config.yaml
num_hidden_layers: 9
hidden_size: 512
num_attention_heads: 8
num_key_value_heads: 8
head_dim: 64
intermediate_size: 2048
vocab_size: 32000
hidden_act: "gelu"
norm: "layernorm"
norm_place: "pre"
norm_eps: 1e-06
positions: "learned"
qk_norm: false
attn_scale: 0.125
bias: "none"
tie_word_embeddings: true
parallel_block: false
init: "normal"
init_std_qkv: 0.0203
init_std_o: 0.0048
init_std_up: 0.0203
init_std_down: 0.0048
optimizer: "soap_variant"
learning_rate: 0.00231
beta1: 0.95
beta2: 0.98
weight_decay: 0.1
lr_head: 0.00495
max_grad_norm: 2.0
warmup_steps: 200
schedule: "wsd"
decay_fraction: 0.814
decay_shape: "linear"
final_lr_fraction: 0.0
batch_tokens: 65536
max_seq_len: 1024
doc_mask: false
train_tokens: 517600000
max_steps: 7898
dataset: "wikipedia_en"
Each number is 500 + 25 x the weight over its row's rms, rounded and kept within 0 to 999. Layers, rows and columns count from 0. Numbers have three digits each. The size before them is the row's rms in percent of the matrix's.

# layer 6 MLP up, 2048x512, rms 0.0896, rows 1056-1261, columns 256-287
094:533479497501503448523479496499491462523466503466482491498500481527525481529483518497510518523457
099:490490505530520495474494507491501473497510530491493527495531514459532504533427464540537476516463
111:471532519509513475506480485524513503507511531493512483507481522504473532490499542497508504494511
099:489558528489491541547486527497500549494501445497486450528493460476500510481504485481500482487478
094:488481505486508480488535533513484471494509502486496501485500551491485492512482487503503474484494
096:455526509504499491520532523494469527507537529506499476522510501482473481512516483467486504509473
094:512526553497514518494509503531519505523496528453488470541492509483493479483523513543584482487454
096:500509467475534499475475487519498504467495543494494521482512502460511502536506480500586527477487
098:503575501507453485519483523466494501501538474488522494507483497478471517463470508526482498493535
092:528484524521502534462518498508458554439497458491510512488473535507438544459483503491494467512519
097:486504472497495475504517440474495492462528477515486455484544452478454498504469471501510491540529
103:454505479482518510473526545475535523477510498508504503488512512518516495550534474503502512508449
099:495467500493487504486493493498470488532500474496517484498511496471489499510462461550554505550504
121:536513511499486477525529486496505510532492534479499530529485502495490477542501515478488507557497
094:487511518479526511449531512509489491544506502505519486486557530516488514490485535483505468550504
097:453458461513539514523514528510481454445495509507520515507493505475492441526516544487513506495490
105:461516487498535505496469509518504514480475515508457462510506580506471478516429521493525498538461
096:538502529507485519502498486495520478488490483506525511531541549515464460521495497502471509501511
101:505530481489519476513500527501491472463481484512512464514525497507489513504500554527517537541498
101:514496509500514512518518503486471490507500506491529494499492516519480478526495509495485478499453
100:505483498482458470494517478477473515479516488485491504485475519516478469481435476494472504521476
107:504474552489471484548495520532485494515536479524522472492487524469514511474477474502510502433500
119:487452461539482527520509524475512504479507491504501468495516481542482473532511498499500505516471
096:533440456507529471512495498495476522528471502559495531475541474484487506499500481536513521471481
096:497502516528525505461517490513502512524511502499511527485461524495494511511444454506480453487481
094:471455471491503508488525466503494528539455498483519516531537542484489478528463519508485491455493
099:491433487511494466524520513524505490539487473517481529490520498483495468483527507497549512523460
085:534506488501512513508470523510526491482492484505508535510511501485467496528476514515499508545564
123:525497481500501520482487520489501485509501517477533553506481508466474488497462528479470490527447
111:518496486504498482489471527494468482506517481525475482504542492498493551487484498510509517471508
091:509514505509469493490517448488515452513530478481545511451500471492538513472489501479500454521522
086:496471480507500484506510532520508476473539496547484455452532497473486481472520506490530462467508
096:503514499453530493497524523508505480498501505482535529464500485499516492555508520528495481478500
113:480524522468489509483492502477505467484502477485521527502495486507533497481486474531477494528507
089:524468467510523492484519521474468505500503550501503484537455513476486503496495475482466484537516
116:523477501465527479512495436536472533480515473464465456517495491505509518495516490499509499484481
096:508463484474480458511508487483480546514445478473523505498474528487507492498513510449457524470526
117:510519442507470512543499503481489521517450495495509516494497481497530506519551495465527484525531
097:554481507504497520487522507519451466475493514498522480521516533509496476510483562462504501507488
094:526491519501517495523505469544519521487481502466489502473499522517475478521526523476533470494473
101:503496489496478521488519502528458528505535501493496476461537480551473490507510512518498534475524
095:511520456500496534536526529479517503501533507481482482518437494522476521534539502456522455483486
098:467513493524557493512501489512488505520512518474501522485550476499512434464524472459445526478496
097:488525523463503510492488503499459480475516484489501498531510518489490491526500491516481551462531
095:494496514496548529543450520499520491470474450513470451484506513486476536510482478509487487488520
098:486518542504489527475479469483520504495504513511470481454492519482478529464487526520495517496534
095:505504469453489475520574469503498507452529512502526501520492486504510496486458487483495527520450
104:493514460448490472459483461574467554484523493500515509492500487495511514478508501488516484507519
100:512481534523495493491529443519504491492536491499490486489476470545531485556506479489497499531505
102:508492514491525478550527532457492504520510475464477512506479505490503521491509542466491550457506
095:500455532496484530496484509505468542485519528493507516488524479487488487530466491542460480508470
103:493500516505506470515559522553517506526545488510471538487454499497477477482465508523532534525525
098:492493478523523489505478482537465498530563501461468474521543525509496525504502526450504505462493
093:524506495490522509528517500521510518535532495494514504478524539525514457523472555521505518522496
096:495489513522515480515507485547493501518486469470532502537488524529483531503531495524515526506513
086:530455491484508537510525537524463493490485475488506530490485505526500510496528525495425548529454
100:459526506499526507514486521505468510493490503457485522519462462515547510454529472521475458482519
106:526508466542536452510504514502510495510467549513503495524504485506555519489514499513477492488506
116:497493499512496476521515498524502524509486536476490535502514502534490479462520522505491540465487
101:499497526517494492533482504494542486490495465473485510482529491521482518525527447505507516479498
094:508552522518519483477464464509465485495513439506502527504499525472391501524461506507512499484495
099:487486558470520513532521487478493494542522505483492464506502482560502539512513513482503509506482
097:524528530516501447486507519533528503490529519544511573473487506431478532531463486463530506500536
105:525478499472487520509484537468456452487519528478501523489555497471535538525509505525543533503450
090:483482487470492491524532498518488522531496508489508486504485546520501457506497524500536492488481
092:524522454518540531518446487515502460467503470479487496524509491510470498510475521519502487461472
103:559490502502492475453500496493474500488469529484457485499469521510458482474491470503503483508502
106:532549512535518512503503501537510470513514499507542502459440563455527523441485515528502463453498
097:501558492454482468496538508519484451473491475514470498532464515462487522492509508467475512510514
098:501553494500514497502526501526509527500535490497481519531541506515487514539478482531516509471468
113:491462493471479498519520524518491458545486469493514490499488519513540536484483496483514458534439
099:522498494470521504467498484534490491514478505524500530483471493478469535504497478506518499521504
107:482484479498475500486494495508461514533529508519494488528508484480511479502577475486494505491510
091:462509476496489533514542490536542517519499557473506497515514509503486517477475483464517512517523
107:492537497538430495525503516524506469493439498486483483522505512466519511534490497491495497504522
100:499528492474487499456486499499521496475495515502478480485563512544569527455519490533497476469523
091:473458493497492531499511503484505494487464469521557498468500496517512492541530522487463523460495
098:465486451514524549517520508500502469522522515452519491438471542515514517507517457512493505466506
098:503502496492502500520491446501458482494472483468504523538525510477500491473487488482485523499477
104:511484498527541462504484516494492482562475543503449480528503493504484466508474458501467494488492
104:524483499511476484497511573521501499494523489540488485532493533538497509502495554505518538506489
100:534504527488497510452484541509501492491483513505453461500501518480462479466520528483500510528536
092:499513490498527517500486502520492473480529480500512508523501528486507533493529534486539461442514
088:488548513492498491535492492506467466465470502521503495508507475495504473490461562506527497481532
106:469488490478471534480530494475497491421533506477459453522474495511503520504483530446519506519517
105:510500526496486510466544516492505466517513480502475492526481473518524486506496439515531487486484
102:513520485514466460477490513520529479518523555474533463506488531462501505519507478504476468490488
089:478509485533492484501487459504537498455524495494521505521500498519488474476506479510513500550555
097:526518493547501490527489522499510509461502508493523521513486497485538541492540508515528498524497
106:490477511504438472544503506458478530549514512489514457495479479488483500519488512483471512485493
097:515523500532488543480543487496494481467460506484499492521487524505500505508515509488530521468475
102:508510504465507522460473492434490516479507512529490486440511511458479567500483507470526497496453
103:489527519536437484513483504520497536492482531463503477426507483524503499509537517504438486480498
112:476536486547469469518524512492495509506532492506497455506514519510539503473500539489477507470433
095:491516549476481461493499455497479533512495481469466513484576507541511516506482530490525501517508
101:520536516453492534468479500526516524512489484466488493545521512474496502515471471463538460515483
095:464426549503500446456505453470493488479535478532446477529489480515485551492442502546486433490507
098:521469463487502479502547510502517411456478486491510521522514520456515504474517480474497447512483
094:532523506476533491514545507485505557499483505532481504517488477503506482512520452488488508498491
104:501487497486548484489528529497521539470542513534479470479502513525529526461497499520517496547490
096:490517505485527477505505472492481466508497489469558489490514513474537514467514445519507463480478
109:477440483498511500475509521511507532544515472505469520501511510485513494523479491508541507524510
157:535523479561465465546508543485483458501511470517494531527509506490518493485562504508496499473493
099:498512491473458510532491477534507511535479490536484485484499493497483475509516515488525496492487
105:451483503469534479490518518467506548502508477501515507460479510500512474495503519500530492466464
100:494459512460498494485470506545479497483549508494488498539510515518498506496535498488492481533517
096:482525492493503516519481522482493494511516516510491474462519493454491440521477511503499503466517
104:538516466510475501535457529500507487506473514496483480449496508486504447512512476531469478522498
112:510494481480465509458503531547523507486545513455523477540482507533496508505558483483473452538474
092:497512519503517487513501506519484485503533460510481473482500518563491477504486525519495482527519
098:467524527475471495488452488471485520499561511480493492486519446480495520473498474474517482493537
100:498543539512533467491501496453489481532523511485503482478503485501545524463506499496518503490485
098:510507516500500493525518515491472481506501529525464519508525471463533540493506541484516528528503
097:514490515478499489547489520491533487510500495483484502489526449532533508499464507509498504482499
097:505532505531520495524509508532493491502519464503482551517471524511510515473503486504525514493470
099:524490534502521502481519438489490497569506509498508488511520505518461535487510481475474509495518
107:535521484505482533540514510496457521516473481507479493536550474489555509485496505515518502547505
094:548516458511524497500500469464500458516515524509490484516502494541453475486485530453476519508515
103:518507470479518504527501508509458530514514471471514441504489470513512511514480504493492455487506
112:488516544473498510538515479509454500501473482513504508481543466530520526481496518513494485447523
098:509497487502540563536485482537494503494507571457481479538489506473464504494457529509483520507500
096:450498477446562485485504515515497520520506513496501507478484554536480539490483512477550487513529
105:479513491511528539488486508476524471471496487513509486501526496455521501518503495469447500549510
104:453469519493512454496535473525502509458558517480557476489522542499481487486505507450424507526491
098:494482431504468513490456531448472474517502499460523475491486516467501465498511541483503506485464
100:472489491525556512484517513485546474463545496531541498500540484509519488541518483490474481504505
097:505503489526503514507534499485463470474482499501519510501509504458530509502466542480512501486499
098:515521494515477507516470521485510472489491460505513492490516482474472466477475487537518478515481
098:505474463515502489488497488518488512537490515504510545471472537502537503489513499468473514490481
104:531514583470506475478485513512482533498496529508506533510524500501469514513531484525493493497505
096:493529495495509544486503535551454495496497540516508489480480474503475499444492477498550490513474
097:566520503491531469500505487499509441525515484483480484530454498499496441487470476541456482460516
095:468513517502504503504517521487489498475483498477469505515507515510510466527510515521490481510493
106:469508522487500525472513451497493477502524488520485508487517487466529492502514495478521531528535
100:540482489563536538460535525495485464474513485531488497468497504485494545504471516487474472509534
111:520467497522486485527543486489488511528512493478496490466517521471520530503476546537553440485509
100:474562497495530491483538497496527509514517487523481521517459532533468473491474501482489481568504
091:508472499480509498539527534472463514450548496521541512482531533483486463472503511513500510506474
097:483449495509532527463512526526491510500477495500520482497535487537496498497504539468550465478487
101:446493436479518455529508479479493521517488526496503517449525491539474529447489487494501462487495
094:567489517475478527483483505488468483489495491550490491495508488498523518486520466491473486533511
099:502528504481496530521460478499481474473522499522490495465530546472496519558513482529491475533500
096:515528505487503479507493492472478497486505449488532449486506517497484479503513467527567472493433
101:514450489458564533513509492529484528466497524510486496511484525488461498514502491506475491488456
093:483482485517504487512522500495542489483507533495483471494514517485457474512475495549519481485491
100:515534501552561493508522534515478513467519523516478462479500508482506439498520495470491501487510
099:493502528511490503512486445504440466497519456456476501478521490479509520529546496474515527465498
133:495495504507468510466524486486471470539480501510500503492496509527490489507515489484502485502537
101:516511507483496511522480513482490536512473486524448524507541505488508504512535504551489500498462
104:536506533545527495518513518508530450489501557483514487494535489529540466469501524444551513527548
100:504501474452476545522500497494521499502448477513496518518481505490473511509508517510528561481498
100:496528466482492477534477460456502484533525506491530469517510493520475484500464485502496496484517
107:475494501518505504508465469528496521499497458491499534473504504520510528495471510497501483468454
093:506520472490493503527504488510464481510488502486502503486530515502473522499529520470471505492489
103:500507472503507487517510506532451529475582493475486490483499496465516496498474485488511443447471
102:547496488523449471504530517511501511478581501504517487495484488482504466456513489522512446508506
087:470528513469506520529506494483544533466491527474480498521452520515484500498494484547514485474523
095:513518468496505532497434497542490436501466488528477552493466482508500506459515490518522481483492
097:507458523450477463485508526440477524502531466505476498499481479525511495536489507524500521515471
103:481468517498516464501521480500504532486527526512527550520513459470519478541507446499525521485490
101:538500455468494476480488522556496512485505482545485500510529492472458480490487525505513480551521
104:492517507544533468546475485553477514485543448475509507486472489548516506435474524558468504517497
149:485603490472496501507456547465542478533512493494479510486518507499498536476500469496487509519548
105:516485546500490490551474525535519504472498491549495511509470472473482504511508470533546501456444
109:498490431484461452512533519467483500477457475515451464467495535523523502509540483516507506495485
097:468461519494526516476439496526460514485496511447473505486475469494493494488487485508525486434493
093:528541504477512525490470492474505524477501486498543458463476449505454552518462477516479463511489
094:494475500483531495508519489510517483487492486527439490483553480517499535467454505498483433511519
091:539492527501485471463509492499505453461529509534520534461501470508473486533493487503528525517496
099:498482499474530528521519493497520501502517463505499483538508494533495508449505481497522509500503
089:527503471513515546553510485485451506482460528455494485531503475547464474536481474535496483499516
094:514476455452516492496482531483522515492471480489519485480511525516509484489507469490540504534464
099:477521500456497516520473491537465501507451460526502482494558474484512533497473522508540526533506
097:512495539545458567454491489462510511477524492493490529499492510493491528524491506511508488526520
098:465463518495474475489518525506489533498468487518497506512481482532502517455523506540529474459498
091:486504515456484494512487517526514495495501494499476572507508484484510492497465512495507503528506
085:522462527498469486489506484510504509531483503477522554518508457568518521471473499506484473519518
100:490460487453509439422500482496512528544511520488482484532511543498514461486492518503510489499503
105:512515524538471506482513552501465512457472484469508541451517483522485486524522519496549509517480
102:523484480546481487481527496525466526504502486517490494503515493441520502482502473491480480496512
096:527503505529481499447525520512544505492464503474479541515528493528513455492467483501536490502461
105:520476496455493518524434513446490468511520514468499477444473483560483476474503530520506473571449
104:525496468474506513495504519521502479486527480513532468497494502477514494484505484492492490542505
095:491482528490470477484460478474483495457476529515456484506518505500515464486494494475501500503520
099:506505533480495475509514473537526517481454568504463500501515541551477551530503467534466525530498
106:450484505538525470474487476508535466481515500516485481478513490512532505535524466471490470530514
088:459501513506537504493512462500497531484483500487491503473468509492490476476482464486498523533553
098:555532525464445486491518479540489470509499508497497488485475467501536539498522495460515483474459
097:481454475513495474502557517498518510473495501487499519475485475512519503485490501531504487476523
104:459486510547541541499494509493465502418543488480472469512515496525525492514522502485472511477530
111:522494518473436456523507517517508499479497447450514474501568475498538532478464507491450530518470
106:475523538520534491501470509532486483499498550511511513499482510468534503478498579502507500485492
096:505492497506504488496528505542519518473538491499502505519501525496480460485489456491540479531521
093:486502484522489487505521517477497484525501506496581491460501534469569475481547530473484492522534
095:510503466512528515490493505529513485495498487522514499499535492494495490502516431524477453473484
118:477505547449477507549532544530453472527513537494540456504508517537489472511468484514544497505493
119:510525476556515500525503511519497500557480503503535512504491545534458487495495518517509514487501
098:465497504550496481533519554489517496520547495527485517507563506531481513459462469444489507503491
096:507451515506519506463518511511517539496502497509462489486521513494514458500475475445525477497540
098:494508514505478451534512528525503495491454521508525542490455511465534495502474502512494474526440
092:511474490464526491507484504496474463501532518488515513524504533495508490468491546457497500497543
094:510475500496497528506515489459473479536514446506485444512485486503564446508505431469494495541496
102:505475509523478485475561492500504436487515524498518519554497495499499539528488454483500485502509
087:509478490476470518487503506513457487501529509506503553501511519484504500537497469491471509543487
098:503463502487451494481486509473473490476506490489515478490563513498480512500491533457505485497445
093:472525504494520499485461469532476518497516466475436527533517505505495545520533480521491547536476
# layer 6 MLP down (transposed), 2048x512, rms 0.0983, rows 1056-1260, columns 256-287
100:531494498477530491483468502491462524534499512504497523576509494539527510518488498499546506490471
089:500496524493453504510493484488493509466464471483501523497497479486543494513498485525463503496513
092:426462503491525516472478452471501508500516481484419474481491525481477491550470502466491512485493
100:585552487473472468490451496477526530505475508438481480523503513524487504476483449520522494526516
094:517469455502484519497468548503486469511482535512547516538509463511522489481496527493517492505514
100:483540533510516517533527495501519510515483465487469446514508477480468479540543503505499479524503
093:485476476493456509503466514500531483484535503474499512504497536508486531463507486523518523509436
106:473471522502494518504494515486489486511503505561472540493506520479452490492496465479491510520492
094:515495555490493533492532485499477528533453498519458472516484492516504484528465488542517498495531
099:498508499459483496502548490428484509471493508507522457511470505552503491526453495479500557500487
099:481525446492524515551506489465507494493501496495500512465511536529497485479509532444515516487535
109:476466483490518504542509480490490530515444492524507546503519567506504511503495513476507512522473
100:545459510522504469486495530472517513543485499541483494518504489498504509458520492484499439541495
123:526521546492472505481485429519503503556525503511516445476438507473534510529486499490491514498500
098:504488465467500478503527462509508514499493568510483491517545499490486474496496499480512511498498
101:520481497516489457496542508496491490491494533524468504479503468530491504500532467483486526495496
094:470505511544474492505527515522496581520469515503493482527488510500489481506554502487456493496478
106:460503493514487544518479474498490483501532449507527486490461508506504475480479513537513501549503
097:490504506538507494516522485534473456508492510475524541529518468482479530525509531488473497481490
103:509502511435494538548517519557507478471468468491490475482512497503544534530492471482469480466493
107:515507498545476487468512519489470507476482465491486509490550522517515509483495551519484529499499
105:509522523519482490466467467452532519486530527501470563487464482497472484518461486514484517521510
117:536482476506501562532491516505488543481513497509494490488489463531514465475517508497495484516532
096:499487480492498461525478459511481484479530463494512500524491496478486497487457471464524460515492
100:491500524560497529535522568526508492481463473548530485455504495494525502516529545533529489539477
096:503533479477479492513516471518479501443545479514533510470477491486487540489521488499515514524494
095:489530495490491537494508492479520481509515491489515422463483443535481496498521493556469498515533
089:502496522466487487490513465505501517467478497496490509532476509510509490513504456533529463485503
098:529513486528524504495505516481500497495506433512541506464523527498484543500471462480525489462522
106:510482485491492468521493519537482518519473455472478482504466478533486481495493467533526543487512
091:511476478537537552501538523500491538499511510476504490486474457472485475520493503511469468515491
089:540516489514550501501500461524493496487494516476461467485519532457494507531483500499492453492487
099:430520495526517490495538504493501501494510489521490462488501501499536530505490463545522442527518
106:515485466443522486520504463493502473487517489509499501525482474481490486496529502466492513484493
084:501563532509498457519483486491480452457493538510497496507497544448522496475509524514540514495472
102:464528479478515498515472485516512474562510514509487542511490480532520499490520510449505469525474
095:502498516439488535519492476502510513504517552531511512487493482510464460458505512475526523479491
131:513527502490477490485502499477503510471498524452520494495513496471525502503453500506500502512506
088:606531485475490466463494519446491475524484478546477476512475512462509472494487458511483478527511
092:523550545491511510471490475494522531515470493457527520475495470494456450520518472553501491497501
103:494469464476510499503467501427497491525459533530501510473497470454490521458539497469517470538475
095:473524475498450530496492511477555455507514498508495518492502486470479493505474507504489491524472
099:477495497481504531479514485472482522528518518517524520523518520487523492502493468487500506510530
095:463504530540507512514536502499487515482473523511514442496503555469488506468543523484512508471547
098:499521478461496491478498532546483507497503522523488483462458520494512486529524471474507475519459
097:476497508473501499503479462508501506516468511488549481501490475473481498472516476537492508501472
097:509502512463476504553526511510519482517507482492493474505488514487494530517539499517516471456521
104:572533480475508484506472488469497477520474448458487480444487455529454505524508450492533535531488
109:510477510497496497544478503483483559499461492496523461474516564526529502488519530478528514552517
091:511508475494510503464519475498505522460511571475516500506516499493508461544506529526483512494499
106:468489520479495507526517467477481507561482515494525492512525451516517482525481487527494465512485
090:474503466504520525493484495513546492500483493475483478501519477494530527489527502472496460517474
105:475544526525542508501510541503490509465507540532489506503472474474530471507511480523525489491465
102:521488511518486513490518516473493452422482481466503479509523494525482492485476512464479506473462
096:557482526472524494457506497483530455475496480529515513459456531431510474491486493527495550484497
090:537493469476524475507494460440503551508492501529519542508496553481509478497543489477472484550508
103:475530487550478543482503460517538489500492467468482464519504480495500526523494451494488447475523
102:518482486504489503479484489490498464530500528531482496455486499498497487486521522535459481530491
125:521500508524500480481521453519474525474459500491480495485504473500486519498521513527511479472532
105:510497446488478541465446534533489515494504487494477561460483457524454478547496482482502509509473
103:495478490465554505494476480473497489540461532528506501491492469484517488500502500535525468477506
096:439488456511442519523502463515488493493506497489489522493477489528506501509444456504527506503448
093:495490491489518466500444510445465476474448499499501511494533488506516454501467493506497493520533
101:501518512527489493520513482492457426515455472482507496539487527513489514532474522518499522546484
096:488520520512515522428491514490481525490446537487454528477549492499481487502473483457483516524489
094:493474492445490520486524520509552514521458530542466489472538495461477491525505499496509491492524
098:436487463526520480510488469525467477475473505536484463567461482512523495491555468527522510476501
101:555508489494492511449470494528482518476510465479522498531476563449519477455465484481507486479509
100:542512505486522510471478487477515505511485503528546462531484520477506428511480530482495492524523
101:477460522484469469512509470506494518487485500527514491554515523536516506520471448476493475499518
096:447488534501460480471509517506496474495501512462508483486516511484513475511465463517471517481507
101:476484524496547512489462474474464502470504517494524469474503495533515490490483514486454482488542
110:475480491494519504510483520502555557540468484486519497501455489505462504516504467491498492455497
087:500480482525477504484494468448531512550497542523525515499486481515460487480525550480501489517545
101:462504530499516544515530510469493510502506488503493482513529509493485493541492480457508560476490
086:480498446475507483467469490494483507491452511545492531493463518440508513466535503462483507505496
092:490484545476564494489510506487503479534506550500483507527500543548537508538475504538502516547506
106:468519490503467487530476515512532479497447510544529473514491518507482453483503490513512526527525
097:488488480465494567518534507429455522511518483557471502489472534513461458525495471505519509518458
100:487504458469520505509480515537478513496458486477502493481486497481498492527517478455531493522496
093:522446462494480484529498492543456427486477492456483525468505481481524510534473498470497495468454
110:500501545475440461479488517539505519515486525471449523486499464477478515494478498489530513471493
094:546479452522511487510517462421544503542490542518497468491499513501508482481500501527457520483496
094:512479451498484491532484523519470517473506507479469545513506493482459510476517491478493491475520
111:519497500507477496509513450506539508478473480486464527445462489458505502537477505516515503513508
106:493511538483513435488480502487453496517473567477544490467514489479499489501526515500497492494519
100:499471483502480476492528465504533513468513485498473500541504464516479513546498476528490507475504
092:486474494547494503473487478536518529531508507509553500502524550493487491442462498466514516517478
096:477497505510504460493454499539478495488500517484480488502477514516502530446519470543482509499576
105:459503454483527520501488512437517538469474478499513494483461498516501494500460469511476454515493
093:507492502523498518468481511504530483513499518527500517502516508477493446501496488563522459523519
099:496476480513514489482453469478518539497514525472463464519496482511493503523483438495491496463497
111:473462474519482503489522445480516504533475536490531500477476509521517491503538503495548493503488
107:542551474518525504520508465487508490457518497480453460504506535449534449453508475484524488516516
098:527409509489496506507556474482533550501547505501512506446514502488484484499492484510503521517462
095:472511553505548507503519454534538511511486491569496512536469481497466553510427502473484485489494
098:527467498519501502510491465527499510469498519496533504472456511490526481486511495478527531486490
098:489510548497487514499489528491536510514506506540502494501455490488444500504474513512446525515496
094:496493540508525532478469551525498517455518494521512487508493480513535515507496472513465485490520
107:549485495484467482487479518488494492512539551458515523487534521489496497495525538472499459484460
091:494513516446500464491511489516473516462532520471507534518457544476526477482503513493481442464518
101:463501454499545466507460488460464478499503506496517476505513486472525492539484507509482512521492
112:544492506513503507495499552495501464500500502534555514505478494509482513471530513505492489489497
094:537563494562490453512468501472477519542487508512482499505479477512524434529526504501514474505530
105:513505482498506476471494449552518474501514466471527405433494515517510513453465529534511514512517
100:433498497508509497479462469478505493519492495514468503519516462463487530504494517467522487549500
098:541471547449475499509518483510501550499543501472485521485503521568479511527542523513500497502430
106:482484507490514509449485488497503529517493468522466468535505483514506503511464479492512489475515
110:517517462472512509497488484512464504466470481528522498470501514490527480497495499458473492470519
095:514483488555482499502498470495517483502492524538530528490486520518488488476506441546512483498541
103:466495502506514525506509469477477523524507486445511464510487512488493492488492487482515531547520
102:510528485467515457531516500525461455464478488546497526519512475493488526531510528508496449531473
103:488485456517494513490543549505494536553477491500515489502463477505481479498507501527453485485495
096:552476551538537498505527483493505498462567550528501486525515506492493515527520497492512522515503
100:505510487512456480527488510506558524442460493473491480547515502486492516526528493507509479504478
102:504465448500498496554508454502535489541497457515516464519516486497521484498496540499517505499489
104:538494492497491529505485488493501500490500492495527491492512470461511472474502535497487500509509
098:507466514527488477525484493502471509501524498476493538520505515544510509512434517504489487482508
095:499461507513510504524466489524497495511504458504475512463461473536543473539510494480530533506499
113:480467519504524508523496492483496498472476441506487531475525518475459483502460504478497491474527
085:483491520496515481485473484478527537478518485464468484500512513516464497503464505555485505477454
097:472501544439470497452530464457474479479491481528455518487458484462469479509565525477512514459483
103:486462522472517479512533496505528487466507519479503472490484525516519472510513482499487473509467
102:513524510490483465496480468461458516501493484499484507502530444524520505451518480484444529543506
103:490489473511464448512477469503482492454480509545490450496507495499505480502502511501552444496468
098:481488510508486509504513500489498475490490503466518494533459481506497496498499494521463477489487
097:526496478452476498483494531535489528523538509509521491461508436472495483540487480520473502527556
096:471536500475505492534527448493522494486497495490501480537525502489508497482508475490489492492514
102:524518462494502520489496485534511505531484486495528520535498469449513502517511484511509530500530
112:560513519479487471489512481495504518507501519541466535497457477448456495534485438508486505503486
110:528532510501478503494507486526495501524476500472504497449473472521474512498517540497511497476465
095:525499484483500501509528508508462524494522483550507505475475503543470503474474505474521524519534
094:519501507518513499504502493512507464495523485490508530497478496505498471510466466487491498487457
098:449524513532530477494500553516497535514510493553531491522493548479468465479509479448490496501501
099:480479491511511526467457514491493484482465496438483482458491511482528496513498477477463492498419
108:504480508439521489487483518507481501499509484498514494524479451519494504482517486541497498507471
095:533496530491481487514472490538516468506503531458532506499446509446536495506481538502501472479501
101:506551502479518509497500500442475504521494549487518480485481540503513504516542523499529497525494
104:496513475465514503445511513479480450461520527515439502499473563501513506469497485479479486521470
100:520482521498475453477490529512481490496491494460535456458478451540477491492492443477451472485489
097:476491479546524468479482489529467458512500495526575504508446514508498512486465489482476504471457
109:466525492515508510531504502489507515516533523479500513481487517458492500481519527496469469446540
093:518528513483500529502493526518495489488515564498496482493524523495499486500464474507474500502490
094:507480510492470514511499523494502473465457503474511488462517482462515486512502512506511486512517
090:457457495457570529478518494509452482477545463493450496443507487526537507482519517487460502492526
098:487516496513497480524540482500531456498523494489519506504512489508476518449490542490548542443476
099:507473458486481512497474482540483533476499509498496503494493511431521482496495483509516520482509
140:484527520486501521455497523495464520516545483524489523534533518464472498494484511508479477493532
107:491573507523551489487462523464477502476483449456483421473532490524515489480516485483498514469495
102:502499529462525456453491513510510506499477475500533478488490508483521466490523492459536484491479
097:504470496456466513494484455529522527516497489521514505528504503502533458504531500510486527428487
090:513469556501520535488517500468549532455521522526550536512477506465497468497520487496539509504466
102:487504549494554514531490508488498551531485488492524516494492461484511495493483470447492493479530
099:540532500533505492533506451523465483558494513489483540522481481552481462521538521480504486497510
102:437521413542464487455467488466470545509535502484481523474495476513517487482478515492472513498522
105:503535453529510499473580525482516495524523488475508481508543515529436473473492524513474517506449
085:464521493536519467463482484511492476494493476529495542521532543472469493467523530515516461521500
097:505463489554484468509512497473507456506493524468491480518547519531503536470460588508519485484506
100:521516493472509459481455498490462504471494564497506472444481511478472481465528515483512484464470
098:454521489479527493533571512490501506543491523535473453467523548519475560471518509512474505492481
103:501500486502499486513515493526511481513513505499502461489444493488514452478534527464481494481489
110:503498493505490526515484493497468507529532463460479480462452496511498523526514523474498523478475
115:493545506516490472519510501505498482534488479548500529521509489509460535447518485486487442479520
095:510474478495483539507486512530502525473486482463482512498496474482523475485482497524493524464513
101:489504510468489542493489495490482484515484514473504519486513495501519499458513496448497472488486
101:478491515502508499512501528484467477487471500522504448491517480483503504490497459494449444554499
098:484498500510544527527515498490460542499499497495493543502521442487483528483483494486533518505535
089:495508498499498475525490519486541529486449502491477488508516533540476486474468481519485489521482
096:474472478528532506482512502561502505494482542542489476513491508494482508517500506550495516485526
094:502478476516491496488496512463549452540529436520478512508435511537488503497504474504542501476474
099:508498542490524496488485517501504497519527498466547487546484512424532521532514478471524464466504
095:500472543527525502501521541505521483520511559462482460474512473517491507488488516460536486482517
098:463494501512484493509472512502467516550525454468520501554468512462467471468497498516497510509474
108:493479552520502534507489468534485493507493489516502491480487505479500507522528475509488499461505
099:514519523516500480467552503518503502487520478532524496521538512465476499514517501549552498514467
096:516501496513460534478511465507520507504511500531486489507507502476497478505493523494509509453497
089:535571444478526503498530535519426504469489482511508468469496473501494500532521496534490494486447
098:520484493522477480456514539514509521504473546485465491478516495501500509524474478467508531483498
099:480527479474528492521458457469498527500464530475501442487524502489536549488520480516483526546494
097:505497504528460478500482486501503494507495494504523516487489456499485529496481476508499496541496
096:464449495477524494500454454497494504507472513450501470489481506469469489505527559473462504528495
102:503507520535504522529507486487522518529510515516541500548496472463513498457482486502466512503503
100:499507471482481503492489455498497520512452483473543559473526499512531452477468504530555474518507
096:482499503461509530509530460504507486509499479507496494517468501492507509497459447511476514503476
090:460481504487494470466506481471493460495565496481482508485498533527496446495505503493483526475514
101:502503527533476503468467487483502496474530492489499485499509518550448455479514485536506477477480
092:489480468508509498491490557498469498489536491542470547482501490482520547479491565528522480516493
097:525506454491441525488536491527493487479485509467504508525479522512522473500514502514499478477522
097:478509559518536492492472487490483521502455508464483478491494459499459536516462511496493484553492
105:522488489484497493480473533517505494520471532498493472461515522488526503504464558546515492537493
100:530466556509472466492487503509486493482486511471497485509507517512497545538488525498504495532510
099:477452559442503487488473514486501553487477515459472505493489483452494450479486534483458512512501
098:491534576409502509479481500533547529510481518521511474485473537523495513491518492460488486474504
091:487415503519466515490480540508512439479499462515472534491552466503515502486509527541477470538473
090:448511513490489506467496457500483503481468471481518481521475492479497497527487525507538526506531
118:514514513540483467497556469523520523490483488529495513496512507497497526510502526479503525547525
118:510503493513534522496511504491507484548437500497501455513490488526468474502482545535480442464516
096:475506456483491485436491485478531468525494511494497503475481454523510486498477533476483508485483
103:488441473489515466485468539506503474492486498471470486548511514480481470495471513466486486480481
102:519493531518496527501454507517508498509500537503495499500509514511516519491524492527563486529496
095:512533520497524452555522478531519530512471493487487548505477520458489485496522541481458519499460
084:462483518474509441471537486537505498503478515520495514521489508489482543526539469540528465497517
098:478456510500502490503527534499527527502504481569494523539520493460504514451421491455472477503510
085:498515492505488482508522507456519490483511521517529480483546498545447483499477479492519524535479
104:532510502486476485489499480511504544488535487518509504498480524490544469517506469502483495501562